{"n_layer": 14, "n_head": 6, "norm_eps": 1e-06, "positions": "rope", "attn_scale": 0.177, "init": "normal", "init_std_up": 0.0349, "lr": 0.00213, "beta1": 0.9, "beta2": 0.99, "decay_shape": "linear", "seq_len": 128, "steps": 8136}
Each number is 128 + 24 x the weight over the matrix's rms, rounded and kept within 0 to 255. Layers, rows and columns count from 0. Numbers have three digits each.

# layer 2 MLP gate, 512x192, rms 0.0733, rows 26-59, columns 64-127
143151160120120123143101098137097110145099108116101169090145114141139154133119156111138147127143145121111092140114112146145180114126128130169161104133110116128145134120158119168111116092118155
150138118106152129150129117124097096080118153107123105161122139119109108146157136076108110097126115133138086158117141109174168118135160144139137114185110114146133138103156113126154085111121098
148107115110135128147118097149140181101116112117119165076139118118106091151143154135148133112117162146109142101157162118092140116099145126165142123112121110140130103076124131119136119148102121
098120150143152147123142099137136132144139098129148102137109108098131140135131078091115141132117105130117172142152160163131159121133158150114108138141119137102091144144117150105109166092127133
126140114119104128123128147134100127163161106105147114124116136096092114148111115138163124155092134127132127143182160155098101114133111143115067124197158105067119118137114129132111142123101119
098142173144132141115072190115141120105087125117132157118150135110086130124114082107130119098108153150138110096108127124067110130142141144130173114138103091109098194087160134102146146135152109
118141108138155132124155128098129078106150164132128108146146121143114137137147140125131187123110126103145140139165108137127138187127112130148127134098146111095155119098145104148180085104126164
139069157148146081128106160094132133131143128052126131108100159135058113146132118084125154154104111081121135075074140124113092120162188107140120164151155079115113148128111112107126170145133126
114136099092104126124121124122173091144110126117131162124146145115109108114154101115165107142068188105129148128071196115120137144119153152176114139137168069165163154155121196148134107098066131
152171112121121127141129110107117144122124133134121129117095130142116166143142101094122110143108115128124189133131140149100119092090134080144075165178135124108125150163089130098107133132152111
118168099129147123111130146162123093159127142089098147144127137122121108140091105179143115158113133159113119149127092136112135156152151116146127104164143105118141153144130128146107101148120085
154169138123118131131114070125144105108142120133130148136123082131152109168100083133168175128115148124089087136105129130096132086162107099127149078172106097108144140162150115133150158126082126
111136132110138146129132143101143167086126140106123113157102097106139153139158143136133120151137126067168161164123164161141111091166150109104121137135145134101053107091147109094134148134136101
129151139145128096108147174116094137140120120088133154120126102165095129155127136149155141097131117114146100134131147103126108100150099097148081123153137145136123141112127136168126111123124133
111135106138132120145123166106161161151142095110147151150090165093136107152191132129120108141121118116168152089147123152159095131136118141116160118138129118140171133131126114140164089104137108
105143156162151180145150113177158134104114112160158130129117133135115135122126106150140119116146148163131167127099093182146143114171123092141139153130140131120126093176112141128103109083139112
158110120081106128120107127134114142126117164122083154116118086184127154117167128120127105116116138143135167105151116145146135125141151109085111136125104131170098149146107157119109153146153112
135169118122125089135107122127146125129131124116088152094135128104172156157185161148124184107100145101142094146113117079095180110056149149156073115172119167142120138127121112169120109114154132
135142129123106152125136095130127132151120138135124111145165170120117084092115118123135166175098142150075147090126123128149080131127129132176134155149129124134123129098130151125089129119179143
135100141080104100119157077136166121146130154123133170100141148125091123154132166092112160117094124170124122122173093170115130112145127093139176121108136144146087131141151128110155127121141153
058140099141065131098116145134145151145151092121133074083153151094150128142166102160136093124108118163137126058124138123147150131087150153143159153122137162124126114139088150145118077102119127
167128151109122129087128112132116119166137126143120127136128102168147105135161103127103129157183195151108132136113102121106118126160135128110140147156134107127110167130148130123170118127110096
106157142187148133151126153125155124111118135120111121143150143124165162126110157108113146142141130142121165161128112145161129175150094090144170141121115151113113118144079139116186098090123141
137116157116092116146112103138142162157127126119134169130138140142141111149127117140143118176085162158133189115094150118143126128130148129166141171144129105124109158127106141120119114107158092
116127119146145143101114126129093144097114144142162146128090198151178117180167140084125140113135073102145159132135120138137130105137192151125114131103162125152115106121114141130130159094179123
134140117099154097085165142141139141151148138143127147125139164099128166119132141153084141117133151160134156109165147143112129137131119133100145185183115110137128144128118145111112135096141127
119104104108142153127148121109161143143119111147143120128069105130146126121139145120109121090118157107145140091108129122138157115133154151118132160151167108132166131104116168141120118149116094
083113059111127152089139108142115144117126135119147087127102086129124136111124099117095109106152147133114113145122096119113119131118096133130143139114122126133106121158083139084111108109123134
158112141108115110097148154133144134152113135124131118120137175106110133151123155172137147169135135126103137118127157121155117103125113170121139167104167107129116157127130134121158092117157131
158131128156158130137162108186145136123112132141082123145112154115144141102116159092115111088072151153145152133142128135123092126108069159146149132147115064110116128177141109129153112193148115
104118105125126179109128123114152118107114149159176151122099165136157095162178161133139160120134110127145090125135125101156110110135090103159103160117160139147116106117117177118097152118147109
104128165145087114123121133157136113159145162112119106108103133116063084104109116119135106163118117125091159079100113158126147092142148100137149153125135120159136128160117166116121162118112107
124171126128150152140099159145181092159111127140128114106103108088115129172128128114156102098104121159133109170143143135136156151134116139140099102167138142111145127139133134129104153117109142
102113113166109123143120154186149081162109129114115093131123095102112099117111067141084100116139159145154149126159136142088125138156130083103132146188109106133105136123152144144111126137110120
# layer 2 MLP up, 512x192, rms 0.0708, rows 26-58, columns 64-127
128161128162173126113129150095133128168094141134155135176116182129135159129125106139128128125139119121110145136152134130153145164157129137104122132145139125155137153141149145137122144144138096
101125140151133118146114149120085098119105170130137070133135121125105146102095117118108096142125114115178138120053127128131149169089100133132104111115111146122150112109166144148158104142166107
123136138097138154147162139103141114102110119106096121138111132104105128089071148119085113080095125133140101142134104108163120141091120181135158168117113158157148133122130095150115152134124119
122124111149129133070124171072159168135148131088113192127117093129149128135145165133108130104113140140145121107134125119119109121122134115106126136111093127158157133121145106142086117114140125
137096158143152096099119128130124141134137132142093104090125092101102111121085150101125132125124115202134150134166105143091115169146089196109130099099139156114157110147183090127116140133097113
172121135130122129086119124156127116099158117143110121118164132144145120135129140166099078148111143121126094145123163139169156159179120184099176134103136151132128141078162111140123112150106121
143098173122140198140131137159116142147160132155109090111113115139122106132121148161147151131121154191115132094135117105130131111130119134109120119151155111111117101097147126110112116115120136
148066110158112171118149148136098102106115141147119121126108064117142120091113142149120143112121169126132118125167115129161084107091179099124114133149132141142147139117150094131078151116131135
065106112144130166117164119173112117108161154146147125102115163142147136077150183162093170125110147185168146112145135128146093120140122131150155132150149131154114109144135145124098109118139123
107119141170136173155111113125149109115135141103108109140126167114128098135139142105122185172151164120134126125147121149116183159157186119156122134128126126134159109125134103095139129139129088
111107160135136157125113072146085095145131112135137132146152128086081119110138144115107182109125120171103115129086115084159137116113141123129108110097095120128175100116149100163119104141132164
160128162113112167104090129063102138133119086117130149108112147122107185155146117128122101141129118131157120127135130078097125132142102169104122131134159167132112137143152137156148132119151124
113145118108148155094167101171127150101151117175136114095060147160147165096155109126135118146157098095161145150129153177119090124114179136065118167144154135152084107119123136092133156153128130
079155079099144161119181152136170126146135117137157143093106112154149151124179112122119088118123163145105125136157106149150136148130129144148147099111131132089091114122138125111121167097172098
120133098127164109055124170162119110096109144106131132115131093178110150106131118144157080110133159164108147136134077157104128145124120119118129130173099093114148132135139127104127113172160165
127136135112148170105139155131150105085125159145119112103079148106133140106133152108118134103126126111117066129084131095139118155152144146145171150106109111123108101137149136128145104109145127
081075171135123120117133129144094140144121123129149092159118106129110156114122071146139163130163094148125134150136111139112160134130145102093133137156118116118116130098188108116144130149141145
109142142126138154119136106121110091128134132167138124145116162098102161143131151093115123160121110142141158139094132135101117134139135127145110103149127145136149095120181123092142082180142105
130121110100092141105126136133156170137159141127144074152164069102153160128126123116125149148089092162112131115128149124177127129136099138140119149110131146121115120147111162129146089097132190
151097109128140141121120190118175148155161166122139117117157158146110137103130137116145133153170113155117123130185097121134122147136120145140135128127125147109113145076143148124129101135173103
126114091140113119102141168081133137112131104126152136123112126126147134128123157150152065109111093133123117089144144171102099127078129085121115141103175154157141095147134099142150151127133144
130129093143120099127158113171101127118138140105169143192147132139139122117122129099139148173151137099125102129095126132135172120164125142120102121140124094155112097143153143128126099139094117
118115095161135103087128152100129115140107118142084089128126094141142173087096128153167152178112160132114150089173126140111146130099120114093116146123171115114146123149162134146121130126125159
104134114121153086118115121118145138104123101124126107119138146174122169128119077126103125135141096161135138115104118125140111095134130100124128118131095185154170095126131140133129172161148115
139127129117130118094124115113149127072113117138154117109135151162168174122105123138118143118111142143153085078121086061141134117161135131147108099129149103125119140115107120113111117104125125
107170126120149119113146123153163077124115119135073103126110127117158192143179126118108117114128123130147168091150110136175112159141129134122103136132173133101124117158151086120141112143138139
163171163150085111132143124120117192122121097105121150128131150129130117135155131138105119117158113124141101129121112070144109119137137153140160102131145117114155143129097192144127114148131113
088107144109062125128158134106104134128141163143167106147122130123133157132099092151117129147139107144094123121087129143112141090153140144112144144157115098143133110138128128103137153111106086
125150152098154148116102153110124118110151137126148116140129115117110104152122140138191155138116124109133099122141114100140123124133100119174100103149120116143150098098098119110129112115109149
127117156141072087085126118105100127149142171106148168153135122198091126168103133131112124126127139113109106125095101108100088080161113150155107125137088132130135128067100140107094141107118134
146180099108106107133135078112143122106164129162133144128131151175141111182113114121136134116110094157157136144108127098121109100066123143144120079122114126157126177137083137112152101129161144
086119111119142133109133104146116111110157118140154128124072119106129123185078132171147104137074165150096103127129126116134128103119137153128084108114103155125104095154123135156089132114105138
143112110138122145127128121132112090105110142126126097154138126120143141120123131119112123140150079122137134095142141147122165142155166138126140125145152144105104139160118130137164127115110099
# layer 2 MLP down (transposed), 512x192, rms 0.0701, rows 26-58, columns 64-127
094103132134104131106123103134117121096142113128141133132117104139130142107116135093114121149120141160145143134150124155114141116083140148163098126131150133129094117156138108125121085097169143
101120139114125142135154138144156145125114119168131139127134123115118168100160144140128095126133106115154157116131151157141128124181118094145153147143156119140145175144052172144132152088124131
103148174112129118142109123191121103135158129141163110121133136120089101145133079117127126156137162144093142156109143143156119101152122145141152101095131107098141126134131151117172127089131132
091118121092118170132110085102123104150155094135221113121120156104126153137148098111127097136117088113121149142152108171144132138155130112135112111134120111104109103143136173076099131139107165
106105140130095108098123146134130141082113131209104085126117097144118121141071120135190155161079090179153154128201163161105128135132106132116106108132085118084118098149149067104154145117146145
061118139086161110148141170115113122146089123088130153081092087101121132090133120093122133092156104132147112127104110143112096132115152135146081157127136088098115141126114155159173166139173121
094124175130122128151139133115130135106186144180166179100120129119115107120171123132108094117143141152148127106136122115132127163136166148116146116176178145111112110151105120093140132127187122
071139114092153129131143146097146133091142114095187137135104147149161154116146084086114106123137124074172130165167135162086116141137112158142151144171153143126127144163128156109191119087091131
111109098125126139137122108124141118109124145216118137131122160166161112110124158099122113111181143098180123135134130149112110073136119142150132155167119151147123147190146143164137171168072102
120109124159117115144155106154134091094184120077118130144129136102113160134133137152097154174085143090134113137106132094123140112121148130178129111127139137105122123149103076116134166168136168
152101099112130111155146125116128157128107132209115141127130123114174137119101113095138145158151149117132101103120117091129121129088151108123162129127160154171089085140138124125163139125170140
098129137134139094154153097139154109161143160134079083138142097134128124127165113117166165156115136119155146151113123179150106108124101110129084143086137119110127126131100123100075127144094139
110163127102121098112146135131168162163161129246128083085110123136112140121177123148111097143144115118129159100128107156101109163128173150068060114137127130132134099098120082143123162144114129
130164123163170146112114146146141130130126120111176133110128084143094120149113154139118120151146115146111122107162092102153132144185110096140104137098079112131120153098143096140100124135121131
161161126156120114107178125145145120095164119125149128115156106130115161107170133139124112136147170132166112106143118149116098103123106119120166161152120143118151115174145133083139075108137137
127096140184122110120128124174127169141108127188120123112132133149147106129115134119155121109155125124177161154107153104099098125121140133114103125102125127165135112055113129129154152146172127
096107128146149116077161092106144132174109124118145085141136130133137167142149087127093136151114109146100108153148126106149092133125106164165126123165098131111127097123140164128109109108112135
084119158102179130149136089155151118120126093149172121168086141154082173096125090092088102166146169105141132117120166131122131099139155157142165128166132105132115104120090120135092143112124109
106136122131158119154159113109100107123120139153136107156134132121123118139151129178143137139154108095147143092114147149149100109121148137094116132150162099124134153144110000083117181159135107
116108163099155121171122075144166149123106131226123162136115144159098133131108135083108145115134134160159091148096117167081128111109103128127143093141112136124148133132145045162131079132123135
102155119097088123128113103114094115145116096176150078150106085110159132151171135156159103168136098119110074078157107155120115128138158147126129137133161127145112074095085133144182103127128105
103154145095102105136121146084129113125091139136161134101106128122098095193178129102119098174156128126144180160136117130126118102137114153145180164092123152119102126137175083094189133130105119
088168117136136147155142095146146098124162114089112150148114128133118100165115147114079107100119098101147113190120116076155127155117127099153125130147088141120085106172102123158124139120114124
102112143116129145123122151126110141118143130118163146142085092114100157151120095095104098134121163148118123122131106130097157137088176090156105129113159090144136080166119136104098138113140063
122172117134125113091098110120101132176063086112085137140160132112175150134129104144139145149154182071149138152173111126083106107119122138095141105143110117139119161146151060139138085183110173
137136122124110090121164152179126127159133109141101141122107124097152151134138178135140158123083141143133186110126130091133116152088118119118130163109120177124126132114121164153135113130141131
135151142099157134127105125144125146132129127085098121123141145112152137122144122146143160106121125135120105121119134111134136130108130108166151116101137130095151124143113154152145132152107158
156136112140126124145109177173107147141114136099137119108148157151137113146114157101145121140165094134102118122122156109141128134131173135096093150119109153149109145134128106159153142112117081
089108134125086119131147169135102128149116123140109127136107135131160136148111133115147095112130121125166131148105133131132147147145113119136160135110159142150134085168112142085120107116122122
108105118110119106131090163072124172161137150098193114155152114161090107164134113132142130119150126116127102167106132160101128108134148137134132090125119143127132116075117241083122110056157128
127157137110172146151132141163143111200122129103072111134169103104101132118137112100112170152114085092100109113124096166107115127149157131077171149106119122106132077124137111119165175120109148
093123135122141134165120120076120130123117156133108149173087115122139114114158143159120118141150143175136147126140147124083122101131133150147167144145172121107139126135142021107150161140147083
091123139140156071139138165153126129095146149156116140092079134107100124160121155089104146149118126133121110137104166135131114106096100119145132106111137099144115135128136155128119123140092116